{"num_hidden_layers": 15, "vocab_size": 2697, "norm": "rmsnorm", "positions": "rope", "rope_theta": 1020.0, "rope_fraction": 0.5, "qk_norm": true, "extras": ["some layers without positions", "local attention windows", "capped logits"], "init": "uniform", "init_std_o": 0.0, "optimizer": "adam_variant", "max_grad_norm": 0.5, "warmup_steps": 273, "doc_mask": true}
Each number is 128 + 24 x the weight over its row's rms, rounded and kept within 0 to 255. Layers, rows and columns count from 0. The size above them is the row's rms in percent of the matrix's.

# layer 7 MLP up, 384x64, rms 0.196, rows 22-46, columns 0-63
size [ 95 107  99 102  85  92  93  91  90 133  91  91 121 110 101  99 121 107 101 110 107 113 107  78  97]
[[107 115 105 122 160  97 120 135 145 101 144 120 105 162 163 143 134 112 131 170 102 114 106 139 154 103 141 102 125 109 117 127 135 182 167 146 100 125 104 151 162 157 196 152 122 115 117 167 143 112 133 118 177 119 116 141 123 146 171 147 108 132 133 157]
 [119 119 120 129 141  87 104 123 128 149 132 150 140 101 105 105  88 137 143 149 140 117 120 159 141 164 135 118 128 154  57 101 135 103 158 166 119 195 151 101 112 110 138 152 138 107 185 131 152 119 128 116 173 144 134 106 119 123 122 114 128 146 116 163]
 [135 164 121 142 104 123 129 106 166 160 117 150 129 141 147 150 129  69 124 107  39 132 109 171 124 127 152 177 132 120 100 151 142 152 119 128 158 127 133 101 142 106 170 145 108 134 130  97 131 100 151 135 145 145 161 145 108 142 126 135 149 121 112 109]
 [113 120 133 128 162 157 142 134 126 138 128 136 153 116 123  85  73 177 128 166 126 182 127 124 125 109 142 109 134 190 113 123 113  91 105 117 138 143 156 113 137 117 108 103 100 175 106 101 152 123 160 158 144 152 118 123 116 132 174 143 101 137 140 104]
 [139  95 137 114 144 124 134 114 130 148 115 136 100 111 117 139 144 185 172 146  97  75 195  93 155  87 130 130 113 105 163 114  99 107 145 112 138 110 105 114 149 121 122 132 154 139 163 137 140 112 152 131 120 128 140 159  83 115 143  93  97 122 104 113]
 [ 48 149  81 161 138 110 153  65 120 119 150 114 136 111 116 155  97 145 137 154 145 116 133 148 154  99 158 117 161 120 148 141 108  95 143 133  96 152 135 139 149 126 133 136 145  82 128 143 123 130 122 147 141 105  90 106 105 114 106 133  94 129 152 123]
 [185 122 124 137 135 128 124  81 133 182 161 153 141 109 143 169 109 121 139 150 150 166 142 179 123 101 150  94 110 119 138 106 107  98 138 114 110 181 118 142 108 120 120 116  87 117 121 148 123 144 155 104  98 111 145 132 113 142 153 108 163 159 122 114]
 [ 65 149  98 121 130 142 181 102 142 146 124 135 143 111 105 114 138 153 132 116 124 140 184 119 129 142 114 152 126 154  83 144 107 166 134 101 133 136 169  91 129 126 115 112  96 140 107 191 154 135 137 155 125 109 126 125 120 119 131 128 101 135  80 154]
 [122  99 120 119 119 102 114 127  73 133 142 114  78 136 139 149 123 141 148 151 134 177 124 122 138 109 135  84 120 144 174 152 150 172 143 152 148  70 152 154 134 110  94 130 114 178 147 131 134  85 151 113 150 120  98 133 105 153 152 130 138 115 127 144]
 [122 139  86 156 204  87 111 116 112 152 122 130 138 113 117 140 118 124 130  91 151 135 144 132 134 126 149 119 153 145 136 146 171 129 125 111 103 172 140 124 148 173 152 161 113  76 144 119 106 141 114 162  79 131  99 134 106 113  99 103 129 102 119 128]
 [154 166 116 146 155 101 109 121 107 115 178 143 163 121 158 132 120 184  95 140 130 128 190 136 161 114 113 133 145 124 157 129 123 161 129 108 138 117 144 102 135 140 123 109 126 132 107 105 116 111 112  92 148 154 143 127 130 135 159 104 128 150 207 124]
 [122 131 156 140 165 141 160 124 138 164 121 145 157 137 115 111 167 126 133 136  95 134 133 106 122 106  97 119 151 117 123 139  61 161 131 143 133 154  98 114 126 177 118 139 137 177 125 156 126 158 191 149 155 147 148 119  94 100 131 109 133 125  85 123]
 [127 177 139 105 105 131 103 127 125 166 122 152 143 134 150  91 165 164 146 122 133 151 110 159 126 138 175 143 122 121 137 121 155 108 192 133 151 150 120 112 158 146 106  99 120 163 120 115 111  95 120 134 133 122 100 125  98  97 176 125 107  95  85 146]
 [153 129 148 118 136 161 148 140 163 126 126 136 195 132 105  86  81 191 126 112 110  80 155 136 131 166 135 123 125 115 108 121 111  94 136 120 171 144 142 125 146 161 162 125 125 119 105 149 128 127  92 163 124 176 113 139 116 134 151 126 131 120 118 107]
 [158 152 115 115 182 134 113 148 165 105 114 129 156 100 139 164 145 179  96 138 158 129 146  93 144  86 154 105 112 126 142 119 154 147 158 101 128 149 114 140 115 122 136 147  94 138 127 117 136  89 126  89 121 139 176 118 135 141 170 134 104 144 173 131]
 [154 166  90 141 128 120 138 133 109 147 160 142 176 169 108 146 140 135 110 164  91 126 153 133 154  89 118 146  96 108 137 139 131 138 158 132 110 166 153 135  85 107 128 185 122 165 138 109 100 134  89 122 147 124 155 146 115 111 156 112 144 111 167 122]
 [115  97 111 121  99 141 161 177 118 136 129 128 112 117 122 152 115 158 135  96 131  72 142 137 150 121 112 117 134 104 124 108 194 123 123 130 145 104 138 152 129 136 161 142  77 123 126 125 129  82 108 144  74 177 101 131  99 113 117 130 153 112 161 148]
 [101 142 112 146 159 112 126 135  78  72 108 157 168 104 160 163 145  97 152 118 119  91 120 154 150 131 143 123 171 147 142 104 147 135  93 130 105 106 107 121 153 123 134 160 111  93 149 143 110 145 120 106 141 104 135 180 115 129 132 113  84 118 153 143]
 [ 84 101 106 161 153 148 141 156  94 124 152 128 154 127 133 108 125 139 140  96 161 139 122 123 129 101 162  90 140 120  76 123 179 111  92 123 183 124 112 137 140 118 148 126 119 123 140 110 149 139 176 147 103 105  94 127 138 110 128  99  89 153 162 145]
 [147 151 121 133 152 116 123 133 150 179 131 154 110 110 123 115  84 133 168 171  87 122 160 119 183 122 123 144 169 119 156 110 131 147 137 129 106 130 189 129 132 131 112 123 136 148 140 101 140 111 118 116 129  95 160 135 108 133 167 118 132 167  72 115]
 [176 163 116 158 120 151 110 149 129 127 116 162 112 149 137 155 106 125 157 110 199 126 142 108 149 126 130 108 161 138 120 109 149 140 132 126 166 159 139  95 144  99 153 124 136 143 181 122  84 123 126 119  80  86 141 166 118 112 136 139 142 105 136 143]
 [125 133 129 161 150  84 121 139 123 130 106 134 115 129 138 138 137 110 137 117  76  95 134 123 151 103 147 166 125  94 176  98 153 169 136 143 140 156 190 119 130 121 176 116 148 124  82 127 159 124 134 117 121 140  87 103 111  95 135 119 147 118 166 160]
 [150  97  91 148 126 127 184 107 145 146 142 149 141 141  89 102 152 119  97 121 108 122 123 118 127  93 133 117 119 102  79 103 108 109 129 125 164 144  89 145 158 130 157 166 131  97 107 121 102 120 164 107 121 143 107 154 124 121 135 103  72  90 158 134]
 [166 137  91 120 154 141 159 159 106 129 143 148 162 160 118 140 120 113 109 110 138 140 110 160  99 102 125 187 143 133  65  98 151 130 109 124 148 157 126 113  95 143  96 150 101 147 146  96 117 142 117 159 152 144 137 149 108 146 136 145 175 139 162 126]
 [121 105 137 164 124  58 127 129 106 111 102 149 117 123 153 116  66 119 108 164 149 146 113 118 159 131 120 157 117 130  64  69 136 106 127 103 116 163 130 160 132 136 132 148 106  93 177 128 110 131 130 108 114 123 113 129 119 149 123 136 146 126 113 150]]
# layer 7 MLP down (transposed), 384x64, rms 0.164, rows 22-45, columns 0-63
size [ 99 106  92 101  91  94  90  89  92 129  95 103 119 108 104 122 116 103 101 116 116 100 111  81]
[[115 143 136  96  67 133 115 112 101  98 126 165 182  99  95 122 162 121 126 110 146 151 140 172 130 145 141 102 130 106 110  93 105 113  92 132 134 135 111 146 106 173 162 130 106 166 129 145  76 134 101 136 135 139 115 114 139 161 104 113 119 124  99 129]
 [133 110 138  78 112  94 163 143 141 154 138 170 154 110 147 123 119 146 147 119 121 141 126 134  66 135 144 129 135 145 145 102 176 129  86 126 145 141 164 108 129  94 108 137  88 105 147 171 132 151 131 142 139 115 108 128  72 142 137 115 108 105 128  81]
 [105 188 141 125 111 178 121 142 145 123 129 136 146 102 131 147 117  62 126 103 109 131 139 130 122 127 117 169 131 149 144 157 120 158  98 132  96 130 121 144 105 127 158 140 111 118 143 117 130 156 162 120 150 117  68 130 167 181 116 161 133 116 115 158]
 [110 116 141 105 125 147 191 129 165  98 152 125 140 129 165 156 128 129 148 161 104 105 107 105 145 164 158 112 141 163 127 145  87 160 158 160 123 128 104 163 129 144 118 130 136  90  96 104 132 158 102 118 105 153 155 129 148  85 112 143 147 123 114  90]
 [128 134 128 142 122  96 130 108 114 173  74 111 107  56 102 134 128 136 109 123 107  97 140 108 111 156 131 153 127 124 130 168 121 157 131 134 137 109 103 149 103 135 134 111 133 107 148 154 175 161 110 148 110 135 151 105 119 125  72 177 116 133 121  90]
 [115 125 140 149  92 140 159 126 142 116 126  99 158 116 107 140 167 160 148 122 116 137 116 135 137 114 136 140 180 123 148 121 177 151 105 131 151 103  97 105  95 150 137 133 162 154 147 123 140 121 125  92 123 154 172 110 124 120 116 104  48 139 169 109]
 [143  87 120  96 106  89 112 110 125 124 130 111 126 107 128 109 153 180 141 151 164 171 128  96 119 142 126 147 137  92 129 134 111  84 156  88 109 125  89 126 124  70 107 157 134 144 116 163 178 144 127 138 122 105 103 141 159 153 129 154 140 138 109 134]
 [103 131 139 156 125 114 159 127 162 152 120 125 120 128  99 124 109 133  89 151 123  92 118 105 136 100 109 139 161 145 151 109  82 156 132 164 110 125 165  90 124 162 161 141 103 126 129 161 144 121  97 140  98 126 160 117 187 141 145 119  73 108 150 151]
 [159 141 135 118 131 133 132 137 145 163 130 115 175  96 137 167 143 183 126 121 112 144 135 124 135 136  58 136 129 137 101 139 128  73 155 144 182 145 107 114 134 147 136 140 120 107  83 106 103 149 146 125  82 131  84 102 139 127 120  96 129 110 132 139]
 [139 148 141 152 126 111 129 151 153 135 118 132 120 129  84 128 107 135  90 133 182 100 169  81  97 120 122  85 121 115 139 152 153 136 144 113 138 150 176 112  93 161  89 127 161  99  80 106  80 154  96 123 133 117 133 123 100 128 119 116 109 113 123 134]
 [145  52 128  55 159 125 142 127 124 137 160 143 104 127 125 132 143 154 138 169  82 113 102 145 125 151 103 115 144 141 114 121 122 109 136 117 148 127 151 115  92 142 156 120 125 101  98 138 111 168 122 148 138 172  94 155 131 142 108 102 126 130 118  94]
 [134 112 107 167 140 111  66 138 108 129 143  96 166 105 139 177 160 112 160 121 128 101 132 130 155 144 110 117  93 109 119 121 142 132 137 186 105 139 107 112 121 172 120 156 134 133  91 168 111 165 125  68 123 113 119 135 127 131 107 104 131 115 121 141]
 [ 97 130 150 114 175 137 122 145  89 161  89 172 155 133 112 108 102 135  90 137 126 140 149 125 110 124 139 123 114 130 119 171 115 120 126 145  93 129 112 143 116  72 132 107 132 133 129 129 145 131 102 115 185  94 154 133  73  98 116 175 157 140 139 120]
 [133 157  75 153 136 120 144 124 168 111 113 106 162 152 126 147 162 123 101 144 132 123 122 155 180 131 158 114 111 156 163 130 154 165 104 166 163 129  92 140  97 158 148 118 153 131 155 123 171 140 150 146 139 135 145 122 123  98 145 148 129  88 105 159]
 [145 146 127 203 163 140 137 129 132 130 133 100 131 138 153 109 128 169 116 134 143 142 134 147 154  98 117  78 144 141 144 158  83 168  84 112 148 124  88 106 100 145 137 138 106 128 120 135 141  95  85 135 124  96 143 143 168 171 124 123 123 107 124 134]
 [139 142 145 122  80 128 120  79  95 111 115 123 150 114 158 174 157 109 121  86 120 176 107 116 134 115 138 118 135 112 130 116 164 125 173  87 134 171  95  84 119 159  97 109 160 149 145 131  89 138 148 122  92 152 117 120 112 132 121 142 122 136 124 152]
 [147 118  95 145 124 160 103 101 110 111 127  96 137 124 135 140 134 110 117 104  85 131 118 147 122  95 136 144 129 131 143  72 126 123 163 123 121  61 153  91 167 132 153 112 144 172 138 148 114 164 121 122  82 103 125 150 163  83 115 131 101 127 108 114]
 [131 105  98 148 158 116 138 116 145 161 103 158 143 104  89  91 157 151 184 138  99  93 128 193 104 129  93  93 119 107 132 119 119 145 103 132 141 124 109 151 151 145 104 114 105 126 109 119 105 130 133 110 174 122 129 120 124 139 113 173 170 141 116 148]
 [153 148 119 103 108 129 178 112 118 126 124 102  97 170 133  82 127 150 162 129 109  94 145  70 117 140 120 137 129  98 126 118 118 106 132 105 131 132 158  86 111 122 146 169 134 119 158 121 177 126 176 128  92 142 113 102 135 147 157 128  82 128 148 132]
 [111 132 162 126  96 113 145 167 154 164 144 114  93  85  95 163  76 159 122 106 139 131 143 154  96 145 118 138 143 118 129 136  99 180  94 120 112 116 172 135 132 164  81 122 145 132 139 125 126 149 108 107 135 164 116 127 127 159 125 135 165 115 134 159]
 [133 153 147 181 135 132 141 138 142 121 134 137 117 162 153 128 107 182 128 146 164 119 107  43 123 147 128 122 131 136 114 121 160 115 147 103  97 126 139 120  93 125 169 133 138 139 123 148 112 133 147 110 154 133 165 112 153 151 135 185  98 103 117 105]
 [142 110 157 107  94  82 128  90  93 124 125 127 110 110 131 119 148 121 154  76 100  99 147 113 133 105 117  95 102  57 103 140 149 138 128  61 163 132 139 118 148 133 115 154 123 132 141 127 129 144 122 130  97  95 113 135 103 122 127 140 150  89 123 154]
 [ 75 110 130 122 126 134 144 141  95  79 128 170 120 141 105 124  98 143  98 129 109  96 159 130 124 151 155 137 111 135 145 115 162  91 130 121 149 145  86 120 128 133 104 131  95 114 162 111 136 112 133 179 164 131 103 154 137 182 131 160 132 100 164 107]
 [ 95 119  96 143 152 101 151 122 123 114  81 121 100 125 154 156 141 101 171 148 108  85 152 103 160 148  98  90 114  84 143 135 114  86 137 122 117 154 105 138 109 150 106 143 152 135 131 151 138 140 120 128  87 139 105 130 141 139 167 168 138 115  78 139]]